python train.py --num_hidden_layers=9 --hidden_size=192 --num_attention_heads=3 --num_key_value_heads=3 --head_dim=64 --intermediate_size=768 --vocab_size=4096 --hidden_act="relu" --norm="layernorm" --norm_place="pre" --norm_eps=1e-05 --positions="learned" --qk_norm=false --attn_scale=0.125 --bias="all" --tie_word_embeddings=true --parallel_block=false --extras=["capped logits"] --init="normal" --init_std_qkv=0.0538 --init_std_o=0.0127 --init_std_up=0.0538 --init_std_down=0.00634 --optimizer="soap_variant" --learning_rate=0.00637 --beta1=0.95 --beta2=0.98 --weight_decay=0.093 --lr_head=0.00888 --max_grad_norm=0.5 --warmup_steps=200 --schedule="wsd" --decay_fraction=0.782 --decay_shape="linear" --final_lr_fraction=0.1 --batch_tokens=65536 --max_seq_len=1024 --doc_mask=true --train_tokens=176700000 --max_steps=2697 --dataset="wikipedia_en"
Each number is 50 + 12 x the weight over its row's rms, rounded and kept within 0 to 99. Layers, rows and columns count from 0. The size before them is the row's rms in percent of the matrix's.

# k: layer 6 attention key, 192x192, rms 0.145, rows 105-121, columns 0-95
# q: layer 6 attention query, 192x192, rms 0.141, rows 106-121, columns 0-95
k105 106:58 64 49 34 47 46 61 19 65 35 50 49 59 34 50 37 63 62 50 64 58 61 27 24 44 80 47 53 31 51 45 67 54 49 59 45 59 50 46 41 47 47 44 50 49 66 85 67 72 69 66 65 47 50 45 56 26 43 52 49 66 20 42 42 57 42 31 51 66 51 42 09 62 49 42 52 50 57 57 36 60 70 76 47 54 53 55 44 39 34 49 56 32 65 46 56
q106 092:58 62 28 46 54 35 69 21 35 62 54 38 52 33 31 64 45 46 56 56 47 50 37 51 41 52 44 47 54 45 56 45 49 44 52 55 40 40 48 46 48 46 50 53 35 57 35 41 47 37 55 33 58 83 57 53 40 59 64 52 36 51 64 60 50 49 17 51 48 58 55 44 37 62 46 30 45 67 58 43 55 37 44 60 72 50 37 64 70 42 62 42 27 55 42 61
k106 092:58 61 33 62 36 46 35 77 43 67 45 40 65 23 49 29 47 39 55 54 52 44 22 42 14 60 37 47 44 33 64 58 56 44 57 53 48 68 54 55 41 71 51 52 26 55 51 46 48 52 22 45 60 60 67 39 60 51 67 49 57 54 71 39 61 69 58 54 49 68 49 64 53 53 40 49 57 50 58 57 49 30 60 51 49 42 37 66 53 60 54 39 73 37 41 42
q107 097:64 41 48 36 49 58 42 64 50 58 27 56 68 30 43 60 57 53 40 57 56 43 56 34 82 45 48 44 55 61 46 48 51 42 42 32 38 49 33 52 66 59 71 55 54 41 49 60 59 56 61 48 63 55 36 42 58 52 50 50 56 62 44 24 67 31 40 36 57 57 36 55 38 35 33 71 34 64 38 65 62 70 79 44 55 57 39 61 44 42 52 37 37 36 53 76
k107 097:37 48 52 47 30 65 71 46 43 56 46 56 58 57 55 49 34 73 64 52 57 43 47 45 77 39 58 46 27 39 54 55 51 51 32 52 45 68 52 50 55 50 66 46 59 59 38 70 46 55 64 55 72 32 27 42 49 65 41 45 52 34 47 47 37 59 76 29 62 73 61 45 39 48 38 54 54 60 31 56 65 60 67 45 66 48 69 47 16 56 59 52 42 39 47 59
q108 097:49 47 51 42 45 55 54 53 51 25 33 55 37 55 71 62 52 45 43 47 51 39 51 46 49 59 62 59 45 53 88 61 66 53 45 51 64 42 35 67 45 48 62 23 69 41 68 51 52 32 62 71 36 50 47 53 62 52 53 39 28 56 49 47 53 61 41 61 62 63 31 19 51 63 47 27 55 39 64 63 60 63 50 43 55 47 51 37 62 51 39 47 36 25 52 57
k108 101:62 50 26 41 64 62 58 74 54 22 40 68 32 79 36 56 49 77 74 41 41 55 54 49 49 35 55 49 43 36 54 66 46 59 56 44 66 44 53 35 43 41 50 45 45 27 59 57 40 30 40 43 44 37 65 59 53 26 67 58 39 46 48 45 56 47 47 52 54 50 28 45 29 50 35 39 50 42 55 58 54 82 59 58 51 51 39 57 54 32 35 50 46 40 42 60
q109 102:52 47 51 61 65 28 59 45 44 67 46 49 52 53 77 43 40 58 42 53 59 55 39 48 40 38 43 65 52 60 49 52 47 83 59 65 74 34 56 37 48 53 54 43 54 80 50 70 72 72 50 32 49 42 37 51 42 48 17 34 49 45 36 61 62 28 39 45 65 53 73 64 53 69 50 35 47 54 54 50 46 43 55 43 42 65 63 45 48 57 56 49 41 38 38 52
k109 100:66 38 48 50 58 57 63 50 37 39 60 50 54 51 64 47 49 60 59 55 48 47 48 40 52 67 80 88 39 69 69 50 47 51 45 38 56 46 34 49 41 51 49 47 45 66 49 47 57 54 49 30 29 47 49 40 48 43 44 34 52 48 54 50 55 67 28 39 44 54 50 51 47 52 42 31 54 54 57 68 62 47 58 67 43 46 52 61 49 33 67 16 47 33 35 43
q110 102:53 47 52 37 60 50 59 53 45 48 62 30 56 37 45 62 51 65 43 36 60 63 43 55 61 62 66 59 31 55 53 57 40 46 35 73 39 49 43 59 59 56 28 58 64 49 57 33 32 46 56 32 38 63 58 50 54 33 38 36 57 51 39 55 53 57 61 24 47 45 36 46 40 49 39 60 70 55 42 37 53 32 32 42 35 65 32 64 42 34 38 71 56 53 60 73
k110 098:58 44 39 54 51 70 54 37 56 65 60 55 53 53 33 41 65 43 47 57 55 62 45 60 43 55 40 66 33 82 35 53 39 68 32 53 61 37 55 54 45 52 22 41 60 63 59 41 46 48 49 41 71 64 59 56 41 64 52 38 61 56 41 41 46 50 41 42 86 50 28 34 52 52 52 71 50 68 35 70 47 45 40 54 52 65 24 38 56 34 59 70 50 73 49 34
q111 110:40 56 43 73 55 86 40 32 36 66 61 73 60 69 52 45 51 46 46 50 53 67 46 51 59 42 54 64 43 44 48 35 52 46 41 74 51 44 46 42 45 43 44 57 44 26 26 32 38 48 60 42 47 53 40 57 57 36 39 53 33 54 50 50 43 38 63 34 48 47 61 62 56 60 42 52 27 51 45 54 42 23 22 40 47 26 66 62 59 63 64 48 63 30 26 29
k111 103:58 47 52 57 37 53 50 55 50 55 32 43 43 34 53 55 60 40 27 55 42 58 59 68 62 72 77 53 57 36 22 37 56 43 21 50 34 59 50 57 43 62 25 37 59 44 41 54 53 54 51 44 27 49 37 65 54 48 56 50 48 58 45 40 41 26 54 59 51 42 49 62 46 46 52 47 35 46 39 72 70 48 40 57 50 60 47 51 58 53 47 45 43 78 50 23
q112 097:53 66 33 41 58 40 42 25 30 60 52 50 62 67 60 49 40 58 51 41 37 45 43 38 48 47 67 62 52 55 82 48 38 53 70 59 52 53 42 60 53 59 54 36 47 49 60 49 34 26 60 50 36 47 50 41 68 49 58 42 59 50 44 46 40 47 32 50 58 61 38 49 66 56 55 42 52 60 49 48 53 51 63 33 38 37 24 60 59 41 56 51 52 51 50 58
k112 099:46 51 66 74 45 45 39 42 48 58 46 64 41 67 67 47 51 60 52 33 41 43 35 43 34 53 64 26 59 65 54 55 26 36 49 57 32 67 72 44 56 52 53 50 68 43 48 62 43 55 49 74 39 47 77 39 51 52 63 30 46 54 61 46 52 32 51 39 57 52 36 49 42 55 62 41 34 65 57 55 57 61 63 48 38 36 45 55 58 45 41 78 53 54 61 52
q113 102:56 35 48 50 35 40 35 50 58 46 77 55 58 55 35 61 58 65 62 72 44 49 42 55 38 55 26 36 66 20 63 42 30 65 47 48 71 36 54 33 38 49 53 62 41 43 42 36 45 47 51 54 46 23 64 57 71 55 62 49 56 51 69 50 53 50 60 46 44 74 42 38 65 64 44 56 28 60 69 45 25 47 29 57 56 45 71 43 60 44 45 68 34 49 72 55
k113 098:39 63 36 52 27 11 43 40 49 42 56 28 51 61 32 46 48 30 71 47 41 64 48 56 46 44 45 57 53 49 73 41 70 47 68 25 63 46 45 49 53 45 60 69 56 40 43 52 38 52 22 60 32 56 56 35 63 46 61 53 50 52 72 36 57 56 49 68 49 67 49 45 61 49 73 82 40 42 55 59 47 50 32 25 50 66 63 58 59 38 40 42 39 28 67 43
q114 088:67 26 46 59 54 39 51 64 61 55 65 69 34 50 74 58 43 64 43 58 35 49 37 51 43 54 45 43 42 59 55 84 31 41 31 53 56 33 46 71 49 53 37 73 57 32 36 46 42 34 67 36 39 43 69 50 39 51 55 44 45 46 52 24 61 46 51 46 47 39 50 59 49 46 68 46 60 49 38 52 43 40 55 34 69 67 47 37 54 59 45 60 55 37 69 48
k114 096:59 50 48 39 35 42 47 56 55 58 43 52 52 46 59 60 57 52 53 68 22 48 29 49 43 41 49 51 46 45 36 52 45 59 56 47 47 53 35 55 80 54 48 66 73 66 57 61 44 55 61 53 52 64 79 46 45 61 50 36 25 46 41 28 63 58 33 72 40 46 29 70 56 50 51 38 59 36 54 68 38 52 47 44 55 55 64 37 67 43 44 62 51 43 47 48
q115 101:62 41 55 46 48 40 58 56 58 48 42 34 59 64 48 57 47 46 46 42 33 48 46 42 53 47 75 44 37 51 55 24 21 56 58 36 53 46 41 43 60 44 71 56 37 22 55 60 48 28 42 59 60 30 57 77 64 54 48 49 43 43 44 51 63 47 45 42 42 39 53 46 59 28 37 77 60 65 65 34 69 43 37 72 66 58 43 56 41 36 35 47 57 64 79 60
k115 106:38 59 71 39 59 49 73 44 51 53 40 56 53 35 35 56 38 32 61 31 57 41 61 54 37 26 55 63 51 27 58 49 41 57 71 50 45 64 44 44 37 65 65 66 46 54 43 64 43 34 20 53 76 63 59 59 58 61 38 50 49 59 35 39 38 38 51 36 49 76 68 33 38 50 52 63 42 58 65 51 43 38 42 37 51 70 37 25 62 65 53 41 59 56 56 33
q116 098:19 57 59 34 45 49 56 50 56 42 42 52 37 47 56 16 49 46 68 57 36 54 62 38 52 53 45 49 51 54 59 56 54 42 42 29 62 50 55 46 56 77 40 39 36 39 70 53 41 41 45 32 57 44 45 64 65 47 46 36 71 58 38 50 49 46 47 42 77 35 52 46 53 38 54 55 41 51 61 37 70 48 76 57 21 63 54 64 40 27 46 38 61 59 54 46
k116 096:53 53 79 32 31 44 39 39 55 38 53 40 58 42 61 39 57 66 52 54 53 51 35 25 68 44 62 71 55 79 57 53 57 60 54 53 41 52 47 54 45 69 57 56 31 51 65 31 35 45 63 29 65 58 48 57 47 40 67 71 61 48 38 54 45 61 43 51 55 59 43 26 49 58 55 64 45 51 50 39 49 57 56 66 30 50 56 56 56 36 37 41 51 59 40 38
q117 105:64 56 26 61 49 50 31 46 47 59 48 44 39 61 56 49 34 61 47 51 55 67 43 70 45 60 59 43 57 33 61 59 19 61 53 56 57 56 59 50 60 38 41 47 56 53 50 44 42 43 56 56 46 49 53 41 40 35 43 44 35 71 49 39 55 45 55 37 42 40 34 55 45 56 62 56 34 48 37 79 58 53 52 35 56 37 59 29 64 37 31 80 28 63 36 59
k117 100:60 41 53 68 20 32 39 40 41 37 63 42 63 68 54 33 48 54 53 46 48 45 42 64 41 49 64 46 51 51 49 44 58 56 48 57 39 42 69 46 45 39 54 50 40 30 68 64 38 42 54 36 54 37 65 60 54 43 39 32 34 52 41 33 54 56 57 31 81 52 50 55 60 67 37 52 54 46 23 52 47 56 39 28 59 44 62 34 56 42 45 43 36 64 45 65
q118 102:32 26 55 30 64 51 67 63 55 47 57 82 55 37 40 24 53 24 72 45 52 51 61 42 32 48 24 45 61 44 57 47 36 41 61 30 55 60 52 60 49 50 19 31 57 30 60 36 61 68 36 46 50 56 52 35 48 43 25 62 61 53 38 68 24 63 76 50 31 34 62 66 47 35 55 49 53 47 53 58 47 40 49 47 33 57 38 54 59 42 45 54 72 49 49 39
k118 095:57 41 48 29 49 52 61 24 65 48 53 46 31 30 44 55 39 44 32 49 38 55 69 56 43 44 38 56 51 33 56 72 44 26 74 45 45 58 48 53 45 50 50 47 52 53 51 70 51 45 63 48 61 64 47 50 53 47 70 44 69 63 47 63 46 65 55 67 36 49 73 40 54 23 68 43 60 59 48 27 67 54 39 57 43 60 49 38 57 66 63 32 45 64 36 43
q119 094:55 58 62 26 45 36 38 35 41 51 47 47 17 63 39 57 51 84 42 50 49 57 46 42 31 61 59 55 53 62 45 46 50 60 26 52 54 43 50 33 65 55 53 63 55 34 42 55 20 72 36 49 67 48 65 53 45 52 45 44 40 53 60 73 55 57 51 46 47 29 40 69 36 28 60 44 29 12 45 45 61 46 71 39 43 29 32 36 55 45 52 38 51 41 56 50
k119 096:63 60 60 55 44 61 30 46 39 51 40 50 39 67 44 54 66 47 43 41 50 65 40 46 16 53 45 53 60 57 41 58 72 70 29 49 60 47 46 43 69 46 39 64 60 29 38 47 51 51 27 66 49 42 21 81 54 60 38 55 46 41 57 60 74 79 66 59 55 59 60 38 58 60 47 25 49 34 44 53 36 48 31 58 25 37 50 27 88 47 57 37 34 61 42 49
q120 095:65 51 68 51 69 67 33 55 44 46 44 49 51 39 39 58 41 60 29 52 50 44 65 57 26 50 54 42 36 47 71 36 50 35 62 37 76 39 52 60 55 50 54 42 38 58 48 39 58 50 52 39 57 48 51 47 44 27 53 48 55 69 55 56 38 58 53 57 66 68 53 44 56 50 38 37 65 45 53 41 60 39 48 49 48 49 53 64 61 49 71 30 49 42 55 61
k120 099:58 46 80 42 37 61 30 38 36 52 42 60 57 48 52 54 37 52 27 37 48 38 54 41 41 38 55 50 35 52 39 47 40 25 64 67 50 65 61 43 22 39 49 56 45 60 63 37 73 57 29 50 41 63 62 49 28 18 44 48 44 41 44 39 42 56 58 51 39 61 47 52 47 39 53 53 32 35 69 42 53 43 68 53 43 53 33 57 46 46 35 38 53 55 50 49
q121 098:59 51 44 59 53 55 55 78 69 57 53 51 39 57 45 48 50 50 34 53 40 45 54 49 30 63 56 46 48 44 57 49 74 55 28 47 63 50 37 38 47 44 63 44 62 59 54 72 44 39 48 31 42 53 30 36 56 45 60 59 60 74 57 58 59 61 60 57 42 37 37 55 86 50 68 44 62 62 47 54 69 41 48 43 44 47 65 43 48 49 53 46 44 60 46 52
k121 107:42 48 45 49 41 47 41 67 33 45 62 66 47 66 44 43 45 42 72 52 52 39 34 58 42 63 46 46 45 75 30 47 59 41 47 50 60 43 41 29 19 59 41 49 56 60 27 62 47 36 57 63 62 49 30 32 64 51 68 48 53 67 36 54 38 72 53 63 33 34 47 54 71 47 58 36 55 48 47 40 60 36 45 59 54 44 63 63 42 44 56 60 43 49 34 43